Weights of a small GPT-style language model, trained from scratch on English Wikipedia.
Training: a variant of Muon for these matrices, 708M tokens, 10786 steps.
Each number is 128 + 32 x the weight over its row's rms, rounded and kept within 0 to 255. Layers, rows and columns count from 0. Numbers have three digits each. The size before them is the row's rms in percent of the matrix's.

# down: layer 8 MLP down (transposed), 704x256, rms 0.243, rows 485-515, columns 192-255
# gate: layer 8 MLP gate, 704x256, rms 0.272, rows 486-516, columns 192-255
# up: layer 8 MLP up, 704x256, rms 0.291, rows 486-516, columns 192-255
down485 101:129182098156086103142157183113183133084145096171098148115105118104121112134148121102147138089127096108092106111172146153090089083145110117150152153086118105142143111161174150132090175142174168
gate486 098:069159217095118157106108176127128157168142108186098136172141146107156155123119129136150191148137128094167143153177151135140126098106114075119131204054097157131152196177124180077109161095164136
up486 098:105155137130154133186095102122136133173180082108124133101127106034111167107177177112122114164170134098168136106168115171060199162153106110125171201080103170123154187169173142091141169124116124
down486 097:090099127121113138114176087143109103105086107130163150101097146122094116117104072104136106138136091092091160088151173147158086117153123157159086169123114098135149079101171071129089126157135114
gate487 101:129125130099102132138055076188058174105128180157167144129183166129139075129150059098132131115136154093145139117115168117130132075142093180198145123115143134092053154131106132101135131172111082
up487 103:120211099141151118139191170059095158091093157171169127112110137170100126157154091109126162163161104180129111112142156070182170146159121114141132096202087104169147133112130164150159100136193084
down487 094:149161065124116142164153170149108087120164124148176128162133154130118139143130177130086127118152136118136146099103114150117130158109096107152082095202050118166160140133097100105139153129138111
gate488 094:168101105111121104139134133143129114120103134144195187118136119110130158112124087115121086108075126162109102115172104147057162181145184171209169137159152127173154105099147159090088126083144113
up488 096:159090085149080118100117150080127145086135146130089128118069099134151208109103118123176055134122152153125092162089131109111145109101130179125123179055128154161199060136198174175157133147102140
down488 096:130163174162100122119190117100131086169052103070146079086183152095136135068146125109136102087153116144145105147176059147135100125124157153161124102095160165134123156122150222193193125150125118
gate489 095:112101110116119141136067119144085084124173138130125128115146115176132105171139228111152116149137110127135167112126124099095147133074116114081153108149126113121151169100089063145106136150113058
up489 100:112132118131173099149109139078096093153104092051096178153135107139113126086209141150065182131150133154134121137145191161162165165142131033110149100096118112162108128087117191128161100122117140
down489 095:096113066096062118159169141200111110133185087109128125106151115125213094139135149171192076151082182102129142110054156132135116076117118089090144123077096120095099107157095103180059110088093172
gate490 100:091089102112107140080154070118137112158180100101184067129147123130142131074143131153153162176141127149057154150102158155122134108125130133130128098128090125169180172130145096194139182135138146
up490 100:138176163091149126120140090164139110101130093099061186201127092142144141152182105113156137157124147136106107147169023108148158148101132131203161145115056126152114120096190190091101112138115114
down490 097:145090182191077095128169143111110090085118117184148091131103114149121129119168174114100161162190125102160139063132145185151195091141176186109157136136091138151112089154102149124155074150123145
gate491 096:171161171166129117148112073144052195137037154140139154113170198067135157133118141147117130164145109194133082144179156155145168109133130108098185121139132098157095100165117146142125083151121081
up491 097:174113113120139145064105125158067173170178155127170184114137085074119092162077150116138116116127117166179131179088182123140106153145113116150091162112108108150138099160131160120097212083114194
down491 096:116156175160061128071113135108104098055072150106091117135061101141137108167128123140128144100113115145097128208153131121102146153116097101061128151161102108163110144101136098071113083120097174
gate492 102:096110107122112127097093132085205070169118076096153091102192103113118155155120059107166085120133182165150062182158141128116150093123164151131100188135143097111107092098080129096124143154149096
up492 103:112122083202135142137179154058090094116102151094140086083138151119147114061141095150147121119045153168141120156157169158178130122149148170115147092124116076163134065070140179087189164129167117
down492 098:181154126175137068111116130098146185110090171181171152124093200219201091139133120131162207107153163068128191126103165138131150128170068143146137146109135124142158121137100141075081122188107135
gate493 101:134139120119110098105146122106165078051097110118150095130091132107093062163108154138167131098074170106134101140172096129193111100161183141116149202091131116080130094119140141080183164139158142
up493 098:130099133103139077093125165167124170157073086125160147131052079086109074157103127117107157134158183076140140040164136150102156145116141155070092147094129185089107130069110077148168128173178109
down493 101:070070099148152122123184152145116112141198069091101117184148092125136089118194085150154171135193114112139177122143107131147139154140115176112116124141104055119175107181159149040061105144142132
gate494 102:123151134087077104230110140126084125097147131113084093111117065133115171164151098118101148142158101120113167136125198105088138168165183128089164163131108099108127053129143166056141113180117106
up494 099:113102141121112116133172118091143158152113093151131172082190170113142147116159194164129141059113111191029150102112071141116160121111203124153112112104120181092137091091133131106148148140080162
down494 102:083130123129132146095089093173179105164114093139188140144170150184101084104065115136099126111083142084133142130171148115139154121127170115145087101095107175188148108112128104111174203125166166
gate495 096:136147110149158080146127128121097105139134163092132111166115163108151121080132100146106128197106130101142148143188175160139123059157108123105115094083129171106091159136113125159075127153152103
up495 107:172187136138156125119084139151171085134163103096124149116181110084175187099119114113165138126174125079195094121125126165164144058052142085132148131151148075036176155118132112102153153133124123
down495 107:140076177112188157156120157126173072083136180139127152168172084134144087171158132132126159126114157174146158168134081130132137077163102195087154155099155158156166136137123058077098131093183075
gate496 093:083156128096108078140104108132174115139116160068105174154117081130081128177163142128147120086116157143098101103149165126115126152154096142142160118162097150157112114083151124132131109128164104
up496 096:146165097134150084164122156102111198117112111115045168144166117102154109137123125144154158163141058103113124149087202137090153124165135164166137150092109100072143075132128114100106103086138176
down496 101:145112127100100101111132075114135108111174134086145113122134124162133118152195117139114144123138148134094072096174065111166126129162150160140167175173139147152107169123133075111165115168138057
gate497 106:113198099170117104152120116067120158123150123140121131131135152132156162085073122139130097092087175161158103129144145157143123148156137076127127126132128222092141075120209112121125139045074111
up497 109:131143174114130132182154130137118130115173122134106163186138140136134117135097145175161149107172138171117087139091117151105036062165132048100106162108159173173099120155166109155133190132089142
down497 106:182136118125162136071115144139130147081079117128098140116129127138129152121085158095079105132189121135188131109143090156100114120101117114069126059168137126113140138100146158072133083134104132
gate498 103:103187118114156130169103115148114123136151149136138101161156136091093162067176139146087154092148145173186122026116124066093089113118130136108152178102151100140140146149164135169125114148148097
up498 111:113105152104163139102111135139104190139094073067139131166134151124222142133148108169114158129124120161137081122122162121125111112102093123128174174081084157084156182132142060183181066123114175
down498 099:155192142172137107105137145173162148165153147123116151128126167109153118163089169139182159117124155094145075070106109131146154160090078172154106095119060178061189148178137117119136138115091181
gate499 111:120127099141099122175094089051106141185139103183123120110133067149138178085107089041163144119134163121143113121175217098095129127127138101175099194178116096140136129108100150088096152198116154
up499 119:108116078112118062172150156150053143117106137094169163204088123118092134133127109116119140150194142178149143149049097136061145082133094118108190117181115149119121127154130108065141107085156162
down499 115:138089145136112135101127077153103089082121097152139101145082115108149078154118140171171171157149130089144095128119083106098153159114114103150179096077086178112138181153053134137156089091164155
gate500 094:134137163177135050166183105169136180161118185131059146152129155152131150177118128103154161139189154156110091107143137213126098144096141092184104099120144098122145160126124160120110074123142149
up500 095:162084106127157136116071077111107128133145166136149092076104128145084163138137158126208167172120151092122131124132090069091177131130097133113123172078073140152152131171123157126076145065128096
down500 093:142152060121178160117076150095096110137149103135104116047144142097064173145097127147162185152150119105088131129197093102072171133137122157098087133176064157112154026170132094161151138114151159
gate501 092:165129164128167153213173090076171137080072104161151131134137138158117107094133145124102089125114093069145145189180102081158062095171147121149141113128117093140172122151151118176143133120149088
up501 097:154104118161106128125130086078138114118165174174086132166126064100191176156131148108129187102154121088117093089128110169157093182119125161098132100195088158163166137101126079088127129139135130
down501 108:136109149096182108134134134098173127071101109138099074174163116174098139113189125147075189147081164122074134073204122155125105097154143138130115084037079104175068139112148201140167154137118117
gate502 098:160095129093161142133094115083114103162129111127156204173075056131161207157192152105098148198144120147095111114111116127161147170101169089164087148123149159098155109086098120163114125137121138
up502 094:053114121148109176121152139121106179124123165040135134134134039099136135129168086147116128150080078106105090079115142107138179121093139112124170153097164141152183096129055196120117134074126137
down502 096:151089155142093182113118149110078113074130151053196138134160105099132103132091106154096078121136097147151154107064083117184189129169101132077144169056123122115133086116101092092077116114206149
gate503 096:062157100107162121090161153092184089153202155131062170137069148163099141114089131085166097080182124100176190097092094140105141148059156127108078068087148127083135169128136149131111155154084125
up503 106:115182095101109127178090103199136097133128095112127196160157100118119127090097129084136164123110126097109124104146139141134156137109120099106125101107076112101118164185139118134155100091142066
down503 103:154103092155133119159144113141137100096162097134130177145107125162147137127098117064142119116126084181142140124074112163150093110069161130170174096087137174076078096105082068174106094120128140
gate504 105:177184092135164136154125190155147137129127126121144155166118098042181070140117133156124119138119129146081081108128116162059128152152126170118134095151111167159150137118163138177103151133113153
up504 106:143116161147136121117181096180133212137145176191110126171102165126114199130154081116167113149145140177139143173150127117100159120095191136130042095036180108104118151103152123115113148143137201
down504 103:125189152125132137115117165137178144056118125166131114105128099139142097108174099104178142093068166112160093111100163131113088109109139117121067181141119185102124063153149125094120133176135121
gate505 096:151210144107135098072144226144098232179114196127015142107142158143082053082119166154151126121129091075160144150152099161141110110166152117141170144172136131131127136088116138112153152104117172
up505 089:136042146101096151121098077124122074113128130141107114120162125176097206163122155071110168100169183135148158148150106118094157072089085120150163100127146149117185168097066096094128116128128149
down505 094:104181118171068118132140139112158122113094129166128136135217164118103170102105132187166162106203111167164123194133146112145108118145147120140179114064156107095105163149179114160148174131136075
gate506 099:134113115141124169121140165137129106108104167155204132084132124110101078124104079080095145186107148139105158198139085146142132145110114144136160167096166099088106147163132179120161117116147134
up506 103:117091169130106119159140135086147097180146200085133152131146121131095083111145133159164168139168205158118081178112098175085094160076118194104100108141120156179094102109119187169149139163155136
down506 099:134073118050154080069155158153143157140105140169126161142080116186096139112130143098174214172105130091096134094139071156191105146108105079100116136107089149144171147100121109130100145141130149
gate507 102:138098153089141113145088109145113138120090213166159124111125106127122111137118099116143126198116083102164129167114104100093131151141145163153148051062110120076111129172132178161100102135120113
up507 097:089162146147074103129124096081135106057146097144130106143078159138090087174104175153202116092066116178118166118140159119126105104129129198167107140159174153129138157162121139128133138152139113
down507 101:094138055105113087134071069110147111134120175087123165165112177117168104146060115172097171108088079106148074175103107114093098076064114106119093147077157146103181085121149122178117134127157093
gate508 092:167106110172132118138112168080092119115117108173162115159130121166068156175084125112160117060107146159103075159140131133133170156123137193122097076107132110094117087144119112157161163077150147
up508 092:158134209161096138099171110104183134149110146084104158125118141086095116141173130144161101139149112124160133190115137151105143105171152103115127156177133162148143127061129090100202131131159159
down508 093:100154115172194120106117133162130124139133087126130131178081124129109153124100196199149078134147159138134139102141150113125173066156123159135142191127091096073163120133132138179110147071114162
gate509 101:104107082126113115090089153124114148118225131085160137144173187148141095100096101119105155109145080073118133101144099131093113092119124135145147186157101162130113090125119110113099137140132153
up509 097:060126141099130121073136127132116133173107132155099159143040169126093144157135136109092073109150137085135140108116116131159121134122176091113076122105183126153085139192060134136118173151164180
down509 105:135087156185117118119118124082141114197109119106131105118135116147165108117045049087182113147099132152110147122061162158120091153103107129133111082211154161122091136103110192087099112137094156
gate510 104:165137106151162150171119108144128087159119106128122088127084150149211148143107119057133145074158133109157158158160070127115165121141137102151113167140144156084138113137152178103150146122106174
up510 107:095186123131075121112137110114154129136103140168136126092116147118113152166105171124186113129185177134133166133117046144097170131135131189131125124111128175113116111127164220176116127184129115
down510 110:170091159162149115128148098139130178165122103142141086157133106173128112120155114103199131207085082115138165108127166148125109130093154123136114162203050193182112151093160223119156108153123124
gate511 100:104113127171138059118089108190168122024127148096179159105136135156081089139099096101147109117099111122125062145163118131110146151160149136131138117133074180188166092117127117170124096122123102
up511 096:165144135102128129150121094102126152154099158128166151114116137084181024151139085116090130111202091106164059178060128087116160076174162099177104129131174119163131147175180107126139156156115155
down511 097:118085102109072167112102131055077036103110153162146096129125113150045080115137141138112117149168154171127115144139130145154137152105142114106115139154124104085143105137107033121123190120139115
gate512 097:124095104166100143201123112100016140147149166213210170115131169157105096164161143074139128119154130155092137142140097127188098125127205124159059135124157094135131069084121092091148152110190126
up512 102:134111100177098074102066115156138129168143133144171141178156139115155058114098070097146136195164135089102136114120170099101100150118141131081178150107100129109115044077138150094122129148168148
down512 101:149169152106115136095170101124127089103141140145130144120121193125180137170132136137122167096064164111153139081184106071154158046164150142070153150132165162144052142152182164121093093139106138
gate513 101:103120117131127137133106171123044151121163170140086099172095134115124168165134109104178082116089105117138143123146123130146121121140081121105163059068104098144094105145158100071146091114135078
up513 100:120181172114186109186160112061103214123114125142062197080095143168122142100119169111135122131134204100128154125132134107099186115123080168111127141097069143112188137147168190151163178048082134
down513 096:168098094123112116088120157140121133171163134130113125124147077087166138153143192085078116112172155119127164119147123174123120128106148141131138098137127082112132127153133207118145159080133129
gate514 092:058148128129120121113111135096167127112105064136136167146149086103119145161092102171126159106096148080124146128074153128168099177111150093180133172167112130167111145131154130144181085106168137
up514 095:102123148075106144118176113088158166152130138126178121131120109143085105093093105216084143162167081096141156056119173109112077118154150096074137095112145099115081146122135129110138109062079133
down514 093:129108095121143163080113117127157114154143160135126052102196083170170009120097085131160083100126054137113087131169150148110128121129120159123112103162111136135121187151096086139114151123137111
gate515 093:053119156113117151103131171170162148139172094148181081113153100050129135091118121094164134099128065153119120120104165146153124099132186122132130162159129115052122076135126112121116142135154137
up515 095:127141114163081146115170167105097114077120135112181076129184154144161126135118104130175125063085109152130101132136144117133167104092135161147172106180131101104122170158184080158163129110130148
down515 103:109183129173159140134136087151078149072122131128142098096116139128131125143163112146103124154104119137124154131161113113178160119159105115142120105238142183133168113123156145114122105081148089
gate516 101:073172122092134099161100161180126165168112116120159204204096111096204145099177105138117086114097105154142138105136175115181125091115190116156101139086079100129129152102150155110109152103131121
up516 095:101114173073099151161105129059094106072180116115121126141120194133098095153177129167113120153138174143136132078122129079102094183096124156179121159181123130141128141119142167119127109150208164